From a checkpoint of a small transformer trained on Wikipedia: tied embeddings.
Each number is 128 + 24 x the weight over its row's rms, rounded and kept within 0 to 255. Layers, rows and columns count from 0. Numbers have three digits each. The size before them is the row's rms in percent of the matrix's.

# down: layer 8 MLP down (transposed), 512x128, rms 0.0591, rows 46-98, columns 0-127
# up: layer 8 MLP up, 512x128, rms 0.0591, rows 47-98, columns 0-127
down46 087:120126090125124113141110104105143130132116089124110132141126162110154110128168116133120188117117132135134148112134121106123103181120160123121142133122091094094108145104095116130149136150128095121184136103150164148124130123126139165208121135116112147145099157150116081152118163128105141148137172093113125168152131106096148175130129107153128134161120126100103139127114183183100096135096
up47 108:144123164134134099118120130155134133138124098113104187144169154181134170126129114115116170155110162096165103123137108123158101083101085141161107134160098155115107115101131152096137102113130170130141098110109147162118138132108131162182125172106114130090162130113124122137075116129130148135120092115156104120114107138112121126173119138110152141128105127151163121091158184116122152152138
down47 098:106142122135071128142175125144150107130177107134092142143126114128142110098163093121100112094126124118141150132128128158129152147109144116108083142108151151112106126128095106089104114155103147151111141146148116093167140171160134097143161137125133098121060151119125147122103134157138125145164082133090122141167199172119120130142106128125146144132123134120106175124134106083162121125093
up48 097:143119150148125157149118125129118136093181133147134127171110100128131172112152102124102115110093143139127146111116152154136148100128100148162121077151110136117103089100149127139141151124111135128130137186104122138117127154119088116132138113175129126092078131117162170136126110107133092115150165136216150155116139095126142081104129135113094124138149121145141154154075096157134143137093
down48 101:082138128099133147147149158095135105145129135104124127091145129110149152126140164126120161108156145147135127106129101087103169137124158104123119152098167096083177155143138142157162142157111149094106144152114124149099164122156104131119069121126141122133154117166133122136134118139142169187105098112113143122079135103150073107138097159138138125149097107126156086153148163103140108113136
up49 103:076114086161119124111143098097136138114164128122140088115115165101107147138100171151118147130115115151119093125132106131123142128075126071123107125094102148138101114128137130101136117174138114134132128089138140121134131138129115126162166164148152179159165101106135129105113170145110120129142158188095170124090102146134095126118169136162114124109166115140125144138119121093120127187158
down49 107:152166147137133107143121080107100143131128097129087140077117136133129125145167171131139120166088156110121110159132172129134111044177111118171124142115132123174120139088114127115134141117113125109139140138123122111153139120129147125142121106126088128116093148082165158121080176148132119117105143130170118147115138167115156184132124145149121135125136111091095137128113112153100134172127
up50 089:123159160135138143157165100155131146092063118123118145113140112115115107114163148099083085098151099102167163107105105152144147120134148144088115127113122126128151124181109132124154117103105096145122128142114159148098136160131115142149146166108141087146142110148119114144142122109068152162130140124095101151144121090177116076110104121137147111118154104157110096092119137122099165108129
down50 098:179133158120112114133113135120128141082129139117107141090127141108119099132107098111144172173173095129131069130135137171077129097098115146135140153158137067077128135132134167092091131139100129126138088124125102104155104143104119149145121109096124108095139101152125104149108144125170099133116105131131126088088133175101128158123108124091155112100111129138100162095141152131145148128135
up51 093:129092153120148167139113116112122109149148082096171092147101128143164141110147161168106096174133114103142097141109070095085110115115111128083100147129156105120137151120144110114080120161147130136120158162130129139124107120128121139124121164118157139175162104150143151115128155135157122148121156111159118094121152156195140108144121114151127125144132095154146117168131090146083116117152
down51 113:123174101127117144119159101164116091132159130157099163126126139157125139115118090135106115122143145111152111134136157161159120130122162082136158173117071143136162124110123176129145150107123129122136187112114148094124129110147154093142159113097120126121136119117125099165138120139105097093166163138070129153118127080118126171090157110138102136149122181161156118099156125103121130147143
up52 095:165170144138116139149111113139139182128109117123105110130119115142076145135089094150096112093142139112157143122090111086124136105146068143129155142149100115110151058098095110158079119138132142112143143178163133171134106130149101139122122126176118125122141138153145086165126126134129173076112109140082102115155140111142115121141135148142134099138134140165103107128157142117131122107130
down52 097:113096096105143159129154104135148120146129131151168094134139132133157145147130168128144122146166143131146127099125123157107153181093142101145124125141138093159098139130179172140104106134159159108113080114142121112117162111126137109153129116136122136148105138103145120066157138089115113165102096114187085121083093140139160122131107099119131116128092146077124167159108118149117130102100
up53 101:120138149151120126080140149074136093091098118150113108166118123124111082162130159072101116125133105116138090134085150117145112159147131145131093138127137140118092160083135156123170123101113147114112132106140140150122130118157079142094127124146163160118148119150164090168092111133128092145158155119126170116096158133119161119169123102135131126126146177092119129133155094150118152123155
down53 105:097163116137123132103122133120132122135147102129130136111097120105150084111141109140128125148095124093162132151162116142151108137095159144160122138173140128096138128139109135080104129106145088089114104142164117108112116112170177120111097132142154106133097143178095104109139133135088091135112124182141116135151177165171100133097152127141109111150134139105106184160159158151153091147146
up54 111:150146095140128115133116134150099134147101132137118138164125112127114127157162134140107147182115151160126170169121092124146160117157141173118083128164124135140149142118113131140130112131147141156094111129184149110118123178137104112132136142103124159126098122156177125150090134131124123131120132109081115140105142125077099096099127129124121131118077104092133133183082115091142079186126
down54 098:122101127154128144142190130120112129079132148154132113129121127049103115127128163137105127135184138133130131145130139177075161161128150115148128173108149120104127119102145139144107143137100137085154127138151153137093138150152088100123135106088148142158138141149120119084167136128096166148124111150124198117154147095115144131111138172102134121115125136134132145110148117094157106137163
up55 099:143100099107131121164153137100158129095130125081119123127133091131129136132130106114134137105186155149132115131089102150107111103162098119148139117121130068165136093147129132114090118152134124152088112141135127107172150170140152141147109093124077120191103137155143139137108102162137144144120143114150145143162121169122103079175185121148125122159127129146183115107126100137117125135120
down55 096:095143106142129088143137102123115137135145088131127119112124170136154136115124138167163125125123124125148149102127116142148148121105122094096142110125156139087167084072160099119174111114117122079128147129118145124136109140144111156121064162101171099136090173155133175124119115088082143102164149150114115132155161097164094140121137092146084159125125128111122099115144146137114132093117
up56 094:121085127138115142110164095142123169140091135096111108116105115198129171097152138158128115119155111108138151132108110128118147115178107089100128159134100118133127120115114137106114141059090121167105110153110099136149106127134109149137111176132110147179159135110116121156169152137084127117146128125122155102105085108124118114168155127131134136120137113108134157094149153103153157180145
down56 098:127183101144116156151117113152123133091148084116071173178149141123130050114109105130123091124130151118140114151161075137152107137113165145190148103093150108143105107156156126123093101144133125119148130151149135135183096150129122163141147109118142176109125102128141164115141119117137121107134162129141154125167156118146145156122116129124122154104148128143144125155155138118127127094147
up57 102:106128127173149122141104158135122112159164111096092142134145125115099126118113119149073122096132152118148086164117110093103125114142110153078125097095107115147128127144144159137113123134125139128121098112075138090122103121147186123124161070106120151137094114141110127136110161140124107130134110160086125146111128124169161139112135134115153220137116117143133155113168161125141107095140
down57 097:145156134122120102110140073190128127096116164125092100108098148120151167121139121132101135159113121158156134139134135142125166140112152125088132125130091109162140118154128122157087104112136156140129143151111149163077135154104165163096156134108129127104115123165133144107099133149099151113172131150183167146168134129135089115136135133106084116128187167129118133116117102157165141124152
up58 090:100079124116114133172163153134138136138138119147158133085125152186188128126143131091178116114150144112140150103097161137130097136141138145122112102139110130111140164160175163147116100117111160119146129117149152130128131137104135089113112112166182113101154130137147125094161140138139147109133111098097130126128130106139131097128126141160120140141189149140126199132101153074138111152141
down58 088:151148130132143107113106131124152071105121089125091145136108116104129090107140118157067104146089101121111129124111107155100129137121140117139122136123120144120142103104111067135137173157130136142144170160089137173109108148138149122150113144114084134140129135093132119104145112094124093132173124131134129154154114102092179184108166129144166116127082120126147104082144077111127151133139
up59 106:110117111088113113148098168131153116118100104092141123116135151182126125134189124103117137130141174119109107095117137133110157155127155127141119107076114116159136144179133137133110070138170148119127176106106146098164177146176154103098133132136090124107137132144109087110113165158149101142122096115148120128122150115132140143116124129111089176105120083139140135119148100129125136170152
down59 098:179097149108193134133093177146108151122135125115129103098137122149124120111088123131135177110091150129146103114162125121112142097119110145082102125092150122110136151082147148142105150139080147101121164159150126165111113119104104161122122144117151139133152127132102137087147097177123095160154138150134139101145116158102144139110149118105111101100113168118108151067118166119144128112144
up60 103:161141133148136121118083163160148109104135118132114138108072115123102117140151158084120118153133111117114127129140169187098151086137091112131172125087135134108089179131112142101074144140152152111100151134146140133109182112123107152109142103075154088125156117139119144115113132170171135105139146137120124109100156114145140153103159121092131111123137103128127130162114131101110141179122
down60 092:156116093112103104089134153153115111162120129146166150143111141148129107165155079144129124126109158125116111130145126075171152129106160128090120116148132120153159102125107111132099123142180122100136105110136137112119127168075123130112102151138126105154135164124126092110157143134151145160095128138141159136145143130162161118130071153118128094098130064180166131104131134116159134168099
up61 094:125142130138131127136120148178081116139139142126141114149117129143133157162162139153107154101128085155109137127141157115163156164116096138118142116112110148136132162130136160178151083123112169155068120156155142188093108134136120115088134124100149115094094127121121100113094159142140167131106131091140149092135151103114133129111129143111111103081121102138169155056114135117139103139147
down61 095:157127127126084114122114124155143126111164126135105113101163161151160115138153122090146149149072143087117122127068137154125131107143129119133105115102124113116129114159122080151129144135086080127126109110106138134162202113131136135136189121104101160127203095141125150123166114110117133143127100129122096191093113168138152124139134145108141143132106161117127147123121117159138126117126
up62 098:107148147131166117162096124124119140106166155129103083121063171129130117115143120137174105135126170172165139128139136163133133134152141092128142112128137149144155135120060136120134106097108156139112137106134140156121107084137140167093146120135141109186134134126115109121123162129121114125151111115162111107126151142146154088057131134154115064110132126116130142166141112106093150137104
down62 104:171171136142118123160132143156143130104127194111125086162119136106142138076096118096147082179117132154103111101126147126123105119126105132125114122158149140129122102136166126157164134116115114123131135133147127117132165118154121108146113174098152153100131085151095154123101107117166164094149121159154144138127120096131117158102130179142114149101155118147166189143106118157111128085137
up63 102:120122149121118129105109142180136113131088144123157090154141180146104123125147172112128117165136119161083116085145132134120143099147137100145147100094101119180170114127123158120104126111135143139133140090108132140129145132109160119130210137162139143121148180126140112120103149123089114120177143148127164093149103137152102144093132148119098136162174094117133129140084115118144148145148
down63 108:127120154135146110130121145092087166161116115090115148079115100118153147116137096108127163117102129145153128106144100139115143178114178111117127128128125121120123115112120151147083104159138172117141146118154132093165102148113105130116139149073123145102102122139141123148139115120108121128096107154102065122109118160154132109191095128145128115105182151123148100129135150133055139088117
up64 103:156143110152149120116116109122143140118138145117167150116094131111117171107145140078133115132172109095124118128113097154097125106145139174087132159115094112120151134122149139082144135101161128159090111157121092168180141149173093178129146094135114127137159156128117086149132113129115149108122108102133167128114152126132149146089114162125149108161078180134096128140093148129128126170143
down64 095:130112118085120152109148151120166141130154164104150080133133119094129120115171138147118154133149148120107138135169143112144112127107116118173175132101077136136148106126116100120117091092096149086124111118083114145115136138120114130171162180186130103114110115168118144161114127094090137096145105116098127101104123139097129119143124105157099115156162152126134149150164117117157119078101
up65 107:173141132128150158116130163163146152141100161117125170181126089157092142131109127135098144132112128094092103123137151107134127148107108140132190148124116128146096135115142111117125113111151127120107139196104166130109103113099163125093136165099166098108132109150141153118117107154113182168107106142086138153116109150097151104117116100074130095133159127146088121102147121128109132128145
down65 099:121122101117161122142125116128108146104172168148130096147133166105144073170140108152117095158109100167099141136126134104087123146159147151143055106132130135174146150124117121134120149106102157119144134157123118140155120186140130131123140133162132129150135154122081071139114141136126104114116122134140091170140113099103139164174152105141109141135134095122144187103133093132151121096117
up66 104:138086116129124157083148135143142113172138128116090129072129139144151161129122118120144135126123142101115159122088127138118162113132129155131119164139097149161150117145123112122107086149172156144104093124082154141104147134096112123163113128128106101153160169148112104134118115111105153157116124124129115186114139100136178141120091139146130149144152117156091114104124118114095182058174
down66 107:095129088134129119158133154145113108098100079116128122147105112108145121131126152131114127127119115153153139076153127133138097117092075141143121198137141128087091115141095087113127130060126123144137105130164136139121120124121154089135136143152145180160113094093116182156141100106117128131174141170108099124182108125111105125130130144145142124092166146100122116107148146157114135107136
up67 096:080095132110152093135150160110160114167113101155112074160129115117096150175144108111144141101142168141134121120154146101136119107153112143152117120095117159118110100103132105146114163134075174136090129067140118144129149115127108182140132092120124114096184096123117138154116082121110137134125135151138155177132141090128121137100139145099140128129122162111136106107138118119173115136162
down67 102:129103145131140127164151112157130127133134071122192123088093113123119119094131096131150135129088138114165146113155085138115159131150118127116162147140118142135144118122128143116102137165073120141123128132101084117107142122106108142130088127054121143141081093119160139116157144127108091155133148170103103111161143134118135104106149148119150153162128124124081171118158159145110120080150
up68 089:142084137112099125118161094152095122096142145171145126086113199118110110120156131100115136108145164125160097105114171148138104150114146148092135116080125118111164166148151118138104111150122150123138149171128134120168121129124103118159121134114123118091118204124098163124155108134110123088125127132160132136128149098120145125140133119179144176137112103148129176125106115124088104117148
down68 092:103151115113144130124120122100166150120134085141103159182132139137148134144134156107107134117150137103097102153120140070138168100128134123122100117106156132120110089176134161127114109106134120132152083123099152094120117156127160153131123104182101107105162134129137165144108110116132183099142139117102133090082141132121130089116143130125145109100144100087132116083142085184157113148102
up69 096:130131104117133140085132162143096144091155102150121134094122174155108120090124103122134146120157110137124150133117153131080151097152123121093083115153107093151109160137166156149161130096106119107178102126110139131128113145158102108132140123121150140132144113127124131127105099108143128182138094134132043138077113114129114113144143164078130117130069142144153130154165113147118117149156
down69 090:157101159093094105145117114113129105133166077159088128142102103133140115107121153130109119090146136148151085130108142082151164140126132156095118166105129147143117106146138136106079137162096170100097136151065159139142127138097150128148101136082111157101123133148124131105119100117164125098113100138094157101145137102168132183105117114129131135143130174119115110148077129124134130122112
up70 107:119124146111106165100187127151184119130133108114111105121126116145133152120125160110119108116129150132075128162096120159126139137116151121107136159095133106104121125094124117118086075113112156121141119121125172123140125100070124161124137113126110165115162150133139188129110136127093142157117184122093119116117081131121154101119183141120136143174130139136093140088092121133170107128162
down70 121:081145106124162112150165175127169124136100114127126134149175138157153127091117144107128115118137088160117102096139092133128124173110154140181162127090144130084098124104102112125125115138162127122151132094135120133113157127146118105088133130139106130103125129100104143156144100121095167167135117153098102126167149132106125146178115125160144076096141122172115098139135126113191119130146
up71 100:121117095108124159140124121143142114158140099129128136155084168149121086125119136102149147113180130114124115107106178173118139111127135159122114120142133108128129127160107115104136084087169138145118133111127121154134112114120133145105142090122142127190104110081063112107171135123127072133147123118107129168128208086140130119139125128141093136137131177142138157133132096148128166147140
down71 103:105100155144116106117176144168113123152118144131133154121117101092132102098149094126123113132058120142146139139125080133089111129143111132131104137149138120087103140130090100138151121147160138117127086139151128100105150145146144161129110154096092118145127104142172146143122105137116154092134151163135133103194063123119076123133138126159142115116122179118137126168158153155148127112088
up72 102:122130134172154107108189086126142128139142121140129105138158132146140101100118179129129123109108105128186118105159139124124176114121087115124120170104098147132096078145147137114106146121110114162099118153147110154134111149147135151084192131105092083076135142122136147149090115158118089151118149140159122129128096078120156109130112085150100130142144139110163118122119112115136136102130
down72 101:132098131116058136180094130102085143119125126144121137128142132101114129130167144114137185160137097114158104117147152157105106107106130088160139117127106113095142147085139123134137121105146104136124112124172114136120159109100125177138124136103148080140053115135095091119138116106126129129149144123121119170116137131118165102105100121077144122118086099176133098119149152143124094132134
up73 104:132163128173149191145110149107133091140122183150113156133126148081109149118149104152110189122104118109159103179141074120104112086106133179134102117144111108152107073136119119119123132136160160144121124112087157164111132131150120113136127123141118100190146095108137107144128101106105157139123151134136079143104132110148140123169127137132121150118130133123103107169136119126132157130124
down73 105:138109186134127094137143115124086177099158100127111128110144143120124164160107133117121147158113133136110162161151104134150120134140132170116149134126103104118123105091065068113098142172168151115128115099082152107126108100194148143104142137156148103091103117141125135098148094098140117100133149145115106129171100132133137093124116126139127115082123165129132123092135126119140115166107
up74 102:139103079157127113115126154137118174110129118118129128132135079107146164103117094150115084140182139117199149119161089116177103114107131137125139172157114119143096126135144108153162155141149124150116122132157134141133137187083108132141099180119134142115155119101099156122100138146106155098064136130148132153133141099118158089097106121132131139107123146106141124125147145136124157107157
down74 098:102121139102104146088151090121103092152104097110129096096136135144092094127134146158125137094093118155149125139141146132148112119095119092124104108112120115152150099098126126136124135124171125098130128115114112075085097091108126121113062133179140129110123114192150073119126107145123152111088130120107124169138117151079121127126141145117141113103145087141162122126123107106123135162073
up75 093:095130113137157126110141111146133139100113117138106122158073133106155109123118111170112121118153126123158131104147139121152214134158136132146124141074113129118150103147137112142096106120142091093100130122120140183160141110147119101130109125127188138124163112075123151145158151133124102129134131166138101167146151067092128138122081125114115125145113128120126127099145113090125160096177
down75 101:147159096172106169161178151136166126143091152126105144126154114125145140145131103105115115114129140132108141087078152100153122131152107131160105108135156119127141120119113125128176144124114148158190166153153160121129143169141110106069157115128138102179167118136126160140145107104127125173166107117109108106122160107062131112127112120127136151118149154113104122132083124117122118143107
up76 101:141090140157181183131144133114106139129148136114120118131136135092124095165119099126138109137127110116164167091149134152136135110119110164140119148149097113105140080162190145144154110126122176120116135114110125119086118141102115059060134124087127100148114104133089086104134126142102132143090147147146140151093140142143153136114141135139111122162111140156142110166177137130136113152123
down76 102:110156149135089135151100153104127073126179130112113129160115120125123090167141110124130127135149145076089152142097121127135112191129144120143075133126111126155115144129125170129152123125144123086110119165114097113137142107149137190136162130141101149170157138081108139169088147137128155100123153146109139123126163088128137112128171122176133158155143123128110124092134149109148096130100
up77 103:173143118134177122159133147138142121107095127135109120120131133151139119147171132096083151153121116136108090116149146137119199113137102145137129140123147153115165145111172154099130136113138128103130137123162136138145117105154108097148089105135101131126090100100108169095150096107134089141149143167122110098112129062087120097101163144124115176152103114149159123125092104163120107142156
down77 091:104141101143152103109115126139120171113086179123132099111109136152112145126133115175119124102147133148144134127123142117123125100162118149168132124107109095107134130118145175085149137172098112156131123193161181108118142109149135116131131112147174115172124165117065118114110110137132095141114071122123127170105098156136135115150131131072118151091146144117148096130113151131101118165124
up78 099:114144137071161118123111123135143097116131118157132097169172135140107080150140116129148115099084165145171135117134113086124096098121140067128154140147131184115098109149160117166127136135138120152090139133136126093132125177125112138141134166145131135141155106136111132143130162113119142179119086156118135081135080140110123107124144109172107136180129100105114142160136106156126101146144
down78 102:166117142117122108170144088111164204112118122122154149123120119099155145133144125157107142108090159155138104144117133142093127078141095123108128086132107139099075090145102119156143154110092103140134139160146132124129120156133140168133152122148119125128106121130135135134095092129132137117118133135132121175156170095124054184112130138115132112131115122124107115077144129140103120123068
up79 105:076087131123144137114126137098119135180140134139119170086122104120108097142148165125159123190122131152113135143143137183099150122139131099090140100159073161121126151108074143159154101115140122148114131125167129117172098140176118112120173138099109107112169071128138101124130131108082144123141112133115118117126146132141124108135153149138110120169167137159127146114145122142151161140113
down79 116:148107145116109147165147123122137132128096132104102141152124152094136077129138097129145119183123119110107092113153129114121149120130103182114067123120099110098084152159130164092114167096158149131156151143176132130133144113112143126125113111109082106121093116123147093101153109073120139129112154145092115130134125167097118102158137142118155118139184144090147147152169110115166141130129
up80 104:120076150160135126115082164119151089099134113141107109141129101086084161140165118128121131118100180121137148141158158126156118128121156139111121147126120131123140097110105105139089157141216117099107168111129132120079137101131128131142111149127131123092128152139156145092135157116141156133164121148136121101164111141162120165172148120099141084085127138130119109092115151133148101141160
down80 100:096164151114124140185128131094164165094099156111141122112121140135119113132120134138136104148164114117137148108122112105108132091145151137151136122154165085096131152165127158171111126095122149135124149146156147194140073168103131098104117143145122132111138096099142126120156115092129160101125110123125108128075101129137078146062164159102150152133152119137117157117137140112106156139107
up81 098:132068143097138163139120128130124099087109160113099136121143108113129138119117124111170101111126115083153121138122098152130164110115113141135113133153137105121157124107147132103139149115091104155135112082122124130143142094132150178161121066103149137086109124139148137119100135167183134159174180142158151098089104124154148110142158085102068131149131104115122136103156133124133132145149
down81 097:111118138102149111089144139130086123124124115120189131127147124131122091109134111153108203085118138092112127119140149134111086169140116145170144091096109137102133109164142142115123130140174114127159141145164119098166160145168129122088097176172153130154171137122146157154120142145103143105134135114131173137113157152142129156118168144136139140080143154125144157105128166137147140118135
up82 100:118109182133160141118116113092135099161107131109096149165116095148109152105093138134149093098087151150146144154111152148123101099099154110084117169128128145120153148133118098156144166121130111164167104133134169164136149129121141112145122121149139148134125142150064129113116149194126111142141179132134069131151143135109104115124125131119113124103139131130131126184136155133116124090183
down82 096:132071128124089135134150178147120100161137169155137141145108090092151107097142097104124127106131143128141141115143117150114098120122144140117157109170139149125078099126121129108107115165146152143105088107167147115162105142126125158121161115126119126143127153158096113095140175122149141127156112072127161183147136120118130079091126139096122102112128111170119170152129136127146090162092
up83 095:136162121092129167116134116123127094117105148131132119128130119130079097159134164095105135118101101095197136128136179138103099094110088097166095173155126154176121130137115122123116128179092132137127150107130163110158110129097117136116096146162102122118108145136131112133144159100110090111142099145092121111100119136138136114113111172165176135132094132162129093133097138133114159106100
down83 090:131111142108103094139133134132144160147145149105114153126146150137121166144120147127111145157186090135131123135089131164112154108116121187117096115104115099137160046117115102153138190097133131146131113136132130130106152091162139155116107118138122118152131126125115169106102089128097146151131147115121149131136173135174159126107118143147124094133125139093067146120086093115087138151141
up84 097:118112113115172139163145147104113061129102132126122104133151118116142164166199092110160155140132134192168141125134135170162136141130122120123139166144117092106121125121079105084120118114123115101131128132095141143144133139145165143155102152119098154134110144126114120101114130098134154165117084102116139076113124125147140105140166083177138119118144161125117098141155124106109111153145
down84 102:153127160122114141110098139102096148120146138131078117136094124130093157124126146113117130119127111125076113098131190159131108159103135161122137105150127118114130128153155143147157170155111123106100082136159159150089095148106150090112128080136078156098153122099168143144168145137140111135139136125181143124103127143129150099111099169103124135150126093104175146154170104117122127099134
up85 093:134146114125133105164099117155167126160144139123149082073108153150128126149105176132097125113097148117174140152134093158093166161130101164107175147129106134103149135108088170113115090136161093148145165131149166148142115100145117106142112184128130138131165133118127145134136161145088089132075157133142138132113126127123114129113142138127158140111122139088140111112177107163110141118127
down85 090:135128103096129128134150127099130114060092129138111153151174141091127121107145111136124124148172087134090135140103128094112099146132095146104117136161155081128095116161140134131130124117103150104109140084137136122175172120155081129103142115146150159118115078136086109153145135142161130136146131138107157141145153134161168087128145145147117124133131109106119114191124182077142126118128
up86 103:138132114103104169136115144145143123117138147110140147129147135153124153115129091176123094133116100169125102134098120165090100118128130145135115120153099116160153129131114101117148097133096115125105098184116135132098151098098078104155159133105138150083146145109109176133092077128106190107142142123126126106113114103150167123152129148179101115133125129101157132161149115105092130171176
down86 104:171163145187117171136085158129160141152134104102131137134077111123102143162095125118140099100111138145131144108115154112115116142139131149110133161173173124113111122127150147141154093133179129108136120113133120092151150120096124179112091133100092081110121091138106135138141090098125151136121123139133087086117133192113116097138125088144084109100158101148130107141118143127141113124127
up87 107:100099165121152156131090084142155113095125111129086164168131144141123087154158140125180148130122128117129108168140101119137162126084107127098145118105134136147177147103131091150128143115094120116128159082151198083150142176098134114154148119095111129137166144114138106106156114139113116149127128127115111111088127131121127129134127144128148145145083157115143110129146156134167182121106
down87 105:077110125110093140147144137150100069143128146121126093121115129125121122110157137144128125090084142169164141151167139138109106153133132122106160136144139136122114127124139102109171136134095122110110113105122106121121133132174108136134126111128100130132101152109124143120136110136195128074139125130101089061083086131101111120167135126162093137167114107154132142143153171126095082113079
up88 103:111126155105124170105125114145146180121146069141150133160153146116148125106148147086076128123170134148133137137131127115107115098133139142145119131122099128116161137163124122158166130161134105135093116091118164121118181104128134130136116102128135087159096103138119073100160126134107176182158136077161137121112104121108102131131132073123123131094151167162111099113102146147150119116118
down88 095:111155104122178158122150121111080102136067132133071149124158148104131098107110078174121138133128183161138129103121133114146118120117111140114150108097159122123167172108152130123139150100124134177104149117116102143153113116125147081124138152165190134136126113154116146100143146115114097145159141126133139108133137129143162128131128165139148098087132129115124181164146111096111112121161
up89 110:117095119086125163130106139138125124109157128108175123120115140129117109150110112141134132127096156081137157137125140137173119157120141106132095111110091111159151121093148105160156179108090087139119123154048135113165140073121137126138121157171120160137129129108111147096111136115143134129076130112138164122105116162151127131142118099120121163103112094169093105111158106086138124122163
down89 110:131152120109116145120160173107121132095117094181105168144135142130090149134180139135131134113138094110146205106171137133144168130105113111145128119134161128104111096100128133111139176161157132131149126136087156139143107135125116112126131097109164100118094122135166108116116099147107151136136104098078117107149210113118108129121128135103122129105130152108111093090130109151122088125142
up90 101:138166183141088145131092132129132122141169092128122137145138146105133108132136166093129119151158136137154120110130143133148102143134111131065134108126186186148145098074083132143136155151113098162117109134123170084091090141128095150143126131150136084091126145133152126088146097118131102137149162152126144151137113162136112128130144143100105165099135148102142142144133100083128160131122
down90 107:132150126142159106111094149137151160095149119110182125123135143119107138105179148167175116133127118126084128156114139095159145109092109124158139141172094086126105133153106139132166087120155149087160112127115121151144162134137097135093138093130140171117107143131146143184147152121085108140114152116118114072119126144110105141124173137150101121110144127184107153109145143149111137134160
up91 101:129126121124129129116101078122094141136119138128145120144115149122121159091113135156107149142126098071138130133114167154131128098106133121096154143180135117144120126127115092130132145182144122154096134107142159153111185111091150091155126116167116128120146113135120143078140110132116096142155151148125102169074098115122102117104157178147140089125117104170101142113135147131094149146201
down91 097:122158181169126141114108106146115124143103126170097157096153180079113099123143106116115138113142129129087118134120130153114117096129091101076161102123135138116103060136105133137135123140105112084128146141139131110119117123119089154112134130107145147149126122158144135125132139114084121184111165111154138154167193146115129109095127117125159117163113114139132107087083151137115133132084
up92 094:131066153127113184086143130091147154110116129142121115174134153126164118140169159137116147114120122135181119114155125157137111137154123135157099109085128134153133135131153143144107143059173119119135103131150140135130093092116162158112116081095153114114093154129162109081163133139151122121175119103117114125157123128129107137101155090099093149146094144144113158109120142113143138156138
down92 091:095156092102120131188167079133104082118131110170146075160129097128185160110096117144108099123136128106143135093137127102129099115129106171121088077136151118143119171141094115166111119163137104135140133153143116170153158116124113148161106123163096150130111122137093106102110140110111096163143136142126119126124160122107141102134108147138143143125144115117088170168139136114141143144131
up93 096:094110160128153098134136145080128136120082108148145087133126125122128135130088134104133120111166116139142098104113142149113099168067098150182145132127129126115112145132142179144127141127120132118124108160070092080141115117108094106138120124146122097150095135122140125103133123178133132189150138106126120125134146139124118089088070141146159123122153140150165171119148105118133095176124
down93 099:137143136114118146153170122118170140098134160138162112112121138152092159149146156130111135147109145074124114101176124153157135091123165106108104135109163154125112126147129132151115109109088120123128145105116108074157126091138096127118136128096157148124111126060129156116141118073138138154120100150158093128143098156127170169162139161107072114115114122155092144136153109149150145112104
up94 106:096112157116101125085128128150117147053140140102146134132131134108140111110087161102102128141115117147089112108120125131123122138136114107133137153108108125143131073113098130140136146166151111088104143162111131119160113199098166086142137095147136141125095132102111145138137139105102092129142173111112188109115143133088142131163177107088148133124127141153145099130139126128100167166156
down94 106:145109153125127133136124109146103119137135131114103072125148138131147134108134161132149191096128166160125135119146130070122106153111102139124114128149142124122133149114110157137125132116131128152170175163125181106131127132102074084105115161160104148117150178201104123169125147117089148146131085101129127149177089135111150120127117128136152175162150140145148126123098132141099135119118
up95 093:147046142099136165114153114133162135110144153122113095139123159141099121109081090128154110132096140126119123094109152157145141081112109135174167098134123107166171112138189146137118131127189099170144114106121123123140143123092132091107140125137124141121129170105182142118163148157101134138153144114145165095134123150092117143121116135102153096116121130112131104142128131146124120094115
down95 096:097134116147115115144096121141067145140120108130100127076115091116135098133157133089145119138098116134155127116146140088107130101172113159087119122134137097090116158111094128130143132137118163082127123108148131109111104139120100152152128126118165080151130156075160104111164131089118093163131120127154141080144160112129118091087133125119110131128128101174134149142100109144181086152141
up96 096:141123153097106093128156152136157142126111094130135103151088152154140063124106148128081089148133125129113097126117139121131161162121094174113112101077125120105097095138109126106118093139139101080105145126126111166128142158102111123131126121163160147151144122103115135098140126139111129116151154134154087169119126103124098154108157090153161110135117137106138169179096159120078164121116
down96 089:112117103145138139127137102140124138090141178092109135134143125166098155165190137173129138083122170152135127127101119094104140136132143149071109181163133151154147142146113108122122140138145150139119116156153134116109143099101143118130145159115131124119118147071159115149118141121110113111110096130097150182149110112166122136150158133113088097139146145141128083107114158178132155163089
up97 085:126136135148128140141143130125102113096108115121183108122133150148087104145097114147129098141124133132101148097096153109108109127108101146135104132142136144175143146127141128172137139087149121146108146137142121112119137104140115118124127113113103134121096123136141107152100126140106129143110139179159142081149075172151102128152190136148118163169122206172102111099167134124058143111150
down97 090:103088152121105110112123118113161109125150142124064185147100136139139101158154113145114112148096105167125156131166111152123110108149163137095121160078131125079139127117157086142097106144099179121125092127143140093154132142165123138119138126134130106107155161136137134176158111129104154145168139118126118169144103106155199147114126124120151147124149112102116150119083129124126149115146
up98 100:123139135147157068145107128135157134089129140131138110115179176127107129119147162085115127117175137129108142088113120129150153150126138117081160170119106100139136184101144124136108133138133145114121170167100100091169105133106134162141100131146139156095112113116128122119105142122137187128134109133099133127089135127138122100106134136113201155088142153122165103158136096142137093116132
down98 100:121138153162144179125137208119133137100121127145169126149138128113137134135135124140141136163115106138130146144124125120095116161148136104151110111175132151142163158145085114112156125115134093154119141098093105089124145161125108168132195124114130138106111137128135136111074162109146167117129134106119113088152118170116120096126121128078138138093089133119169155078116124111117162144093